{"n_layer": 16, "d_model": 256, "n_head": 2, "n_kv_head": 2, "head_dim": 128, "d_mlp": 1024, "vocab_size": 1011, "activation": "tanh_gelu", "norm": "layernorm", "norm_place": "pre", "norm_eps": 1e-05, "positions": "learned", "qk_norm": false, "attn_scale": 0.0884, "bias": "all", "tie_embeddings": true, "parallel_block": false, "init": "normal", "init_std_qkv": 0.0146, "init_std_o": 0.00259, "init_std_up": 0.0146, "init_std_down": 0.00259, "optimizer": "soap_variant", "lr": 0.00388, "beta1": 0.95, "beta2": 0.99, "weight_decay": 0.15, "lr_head": 0.00593, "warmup_steps": 200, "schedule": "wsd", "decay_fraction": 0.865, "decay_shape": "linear", "final_lr_fraction": 0.05, "batch_tokens": 65536, "seq_len": 256, "doc_mask": false, "train_tokens": 231900000, "steps": 3539, "dataset": "wikipedia_en"}
Each number is 128 + 24 x the weight over the matrix's rms, rounded and kept within 0 to 255. Layers, rows and columns count from 0. Numbers have three digits each.

# layer 8 MLP down, 256x1024, rms 0.0862, rows 0-42, columns 320-383
154101178136132141121162116131136090125120106136128118106111114148104112115076109139131128098171149097154129093161112105118124078115116129109087153149118141132129134137132137148138123123103169
162158168096119128132125130140114147123144132121103141068121142136130127123126118158131136114089149140120146148145095122133155106166139133118076110118136113159130115160156160139091113107149138
118132138167150193140147097133117151110112151150143168095119163134162129170118141144106140123111146140107115144120128160141152110104131122140159093133130164138111163086100155126111152122152147
083097151110124135147093153139167127091115110096173108131137128159132153133112114149098092133133119110149131141116123149112103105090110153126114111148143144057118115149124134141097104116088115
149153151122131111149163158112127119101192124122155141113152130139155140148059103128121104130182078140097110103112113134128132145102118085109157137110166150122133111065133095153124120123116123
130118142107144172113116156136105090134118123130110125089125146152124137131164082090182135157115101097147172098123135149074099099151135112118116113153140120130147091164119137152082086102110148
122133090085111129118125138125168151146164108121127141122189122147142115133122128137147135099130095134169108141113153110113097137165165076129158141107112146116120117129097111143105141125158152
141117161127121122165090155088107126160170168144159128112163124143104146134169094150158157148149122127103132121106089096116169136124137130173179071093120138135101130142120137126104112123164131
113148133150165113188134178123171154138100141125096059148097103141146078128120148150159119095120117097144151141098088110091128157147120128078151170114175125140140099148091129155110098131094148
129123125119164101163143108131120081080128147105124125109181156149143108160143097130108135147089146098128124117147115138114141126108131113172127095127114101104121106152141104142079133125133126
131132104160140142091110138098118132137114119118134139107133112084153116162141185124134117117146112074133150150139135074143141122121138118100129107139163124126123123116141147122104094133162120
091135135101146108142145158123131130117107135114107111172170109136144100131142141142125170134158132156089117114118185134138084100148149123125159127146142120130105154170121086132117113137108133
152082120138130123143161132133137115158154101153151117132156084135104166119120091111140076138130125126129159088119145116070126122138124092095140130154195147129102135135122141184124157111113139
120094137126115128119128107084131105120124132085103109166178147147134143093116168105173117113129113099138114105142097103088091093123088120100113127144122132136156092112114163125130123141164135
111128095134106142114164114115078137119116107167162135098124134103085075086139125164146161135126088162046142136161102141119142160160140103056155100126087113112104107130155159179117128161145153
140124125095196111119121156133111137118150093104149124106118117134136136153088201148151149130152120147159160162117108106137121142129110094115153143111137080150161132144115115155116137122124090
140123127183147106165104146119113169079103135110136119124082161120144127136113127156140133134167129139166130149095129092146183095126133113150117135154117128132113104180147129116162148088119105
145149133119156096089111118096166078120114095150158097136148093107110151124136169104138132096104097093154141142116195096131096147146112169150106113133110132143155126124116142120093137142103171
143111149121098122150121124155148151105131094152124142150096122094119150126143118136086130156131138157108133104136158118140143095137145135145093099134123154157125164135108143121122121126139160
133101136146106114129106123105141092097121125121111107098126098139127118145138139170103099137144120144121158180139118109154122080150142126074144139135110072118113144153143132164131164136142162
104124117094145100114083152135158104142158171107141138093155126131149102084127084127142123144119134132176165118119159119099139087144111117089136077108138142150089118159139132070107127153155110
139155177163106119109110119085120116110107115133116125142115097153106172157132165141155126144164089151153121116118135117161113151082135113133166166128092124107148113120119121123167116116090166
099136129165159083117174086125146132100160107103048124108164107161137134121159100119144135089152077127131130121105118102117114134100103159122126093107124123118149144156128151148094140135130110
132104115095158132161110125154151119106146081124102124121106126136138134089101122114161103127136152104118142134157139145107135134139104080106144108176125100118155112131103144163129086130134124
149174119115164106158107112119116128153136155090076124092150133092148152155160159082152179130130114143146155138094129086128137154117106108165123188133143132146153128098143163189174122118098131
124083093140100117123145155149094134105145133125143089107127156102101180159117107111150132130128099129145106102141101151140113129112118156142114172115135147133138143156147156118150120159067136
159144142102098107136121107108143171181076097110144131126104150104127081129126151094143087123090179190117125135137112155110135110110107179103106092131148155098121143153131117127091158130151122
143138126124121154126101118133118098114113136136095122137141114088154130118158104169097105114134121130112118149110142111138083139111092125128125098131106124135119155114134106140119115094126106
088140172121096177123107056105177114186122128108112164118183101100126139110135127095114107118150140096098144157148148116102141122140107113159116101116082132139128138179103145119153167179094127
126134105118176098133123095146143104115146108149131192123142143182123171080188142085173171150143108166136135109102130125174108108165119141135133148127131137138162172140169094086144103099152081
113131100136174145190141123166141118165138137127114080141115125149184121115121129106109145155086150126122148070116199127174139167105148112202122158147157095138123113135079093131153103101138097
140150128160082124117147116103093118134158161138128113131161131099110125139142147080116136110137097145173113136139163135153106139131119111144130109167144115139162129133107142130099132120169112
123141130139112158134127135174089158136083160076177092105141114115116116161112120154156122131175137139129118139119141097132120140128150101094131121129123095104136136145148134131125164143148146
111127110135129125135103130096147113102148113165119133125122121131098111118111160136090112108132122149157157135090125153113137110137109118120099128131130121123140100098134071117108141111156140
137154151143130134118111075103173111127105097107146145109093161156163142140140115169163116159104113118177170163129112123131142107115148148172128131113114150132130124166117124144136139104116139
161126166096139110165154124116111128104141106110111119158147128125145127141161104154111093111136116148126092085118128118109141097130101118104125100144126102119126117141105103154139155119118132
147095108117146147108103137149106152086100139136144145088106142123103145184097147106113142129144135105149115081170148111153096158139134124128155149084140095137111105126121107083104133118129130
112159097142152141117196156162170115156145174076152095130117118125117157126129099093124075116079138146136140159144131127088142153147132142179126115139127119119122146162147123161159066130134123
070106135168103148152139140146129121123127135137102138080121102178116155123112106125114142111107143114145128114115146132154096096124121152145122134103147118095155133120132099134145153132159086
107134146174100072137136134122129096074109129134114142122149136112105096143143125140147139067124151132149135107151168139125111101099168095109142178147143103115124141117144169129132149110142127
136120138106124101169118133111139113151123136140109130123130133117092158143116148159088137123145156099182119123158117152137178128160127162160153136154132128150149117153119112121154124115127066
157135144107140149133153114145123119104114079171113188090097155145121111075141154117136096131136175131123180127133166128161129128126127131156114121143130172164153132153103131120148192128133147
125074134110144111136137128116131159126177115117102172135127116090154117114163151108157128126142090111125108110116131132117117156118132136106151123152104105102075113103105119147113160154069110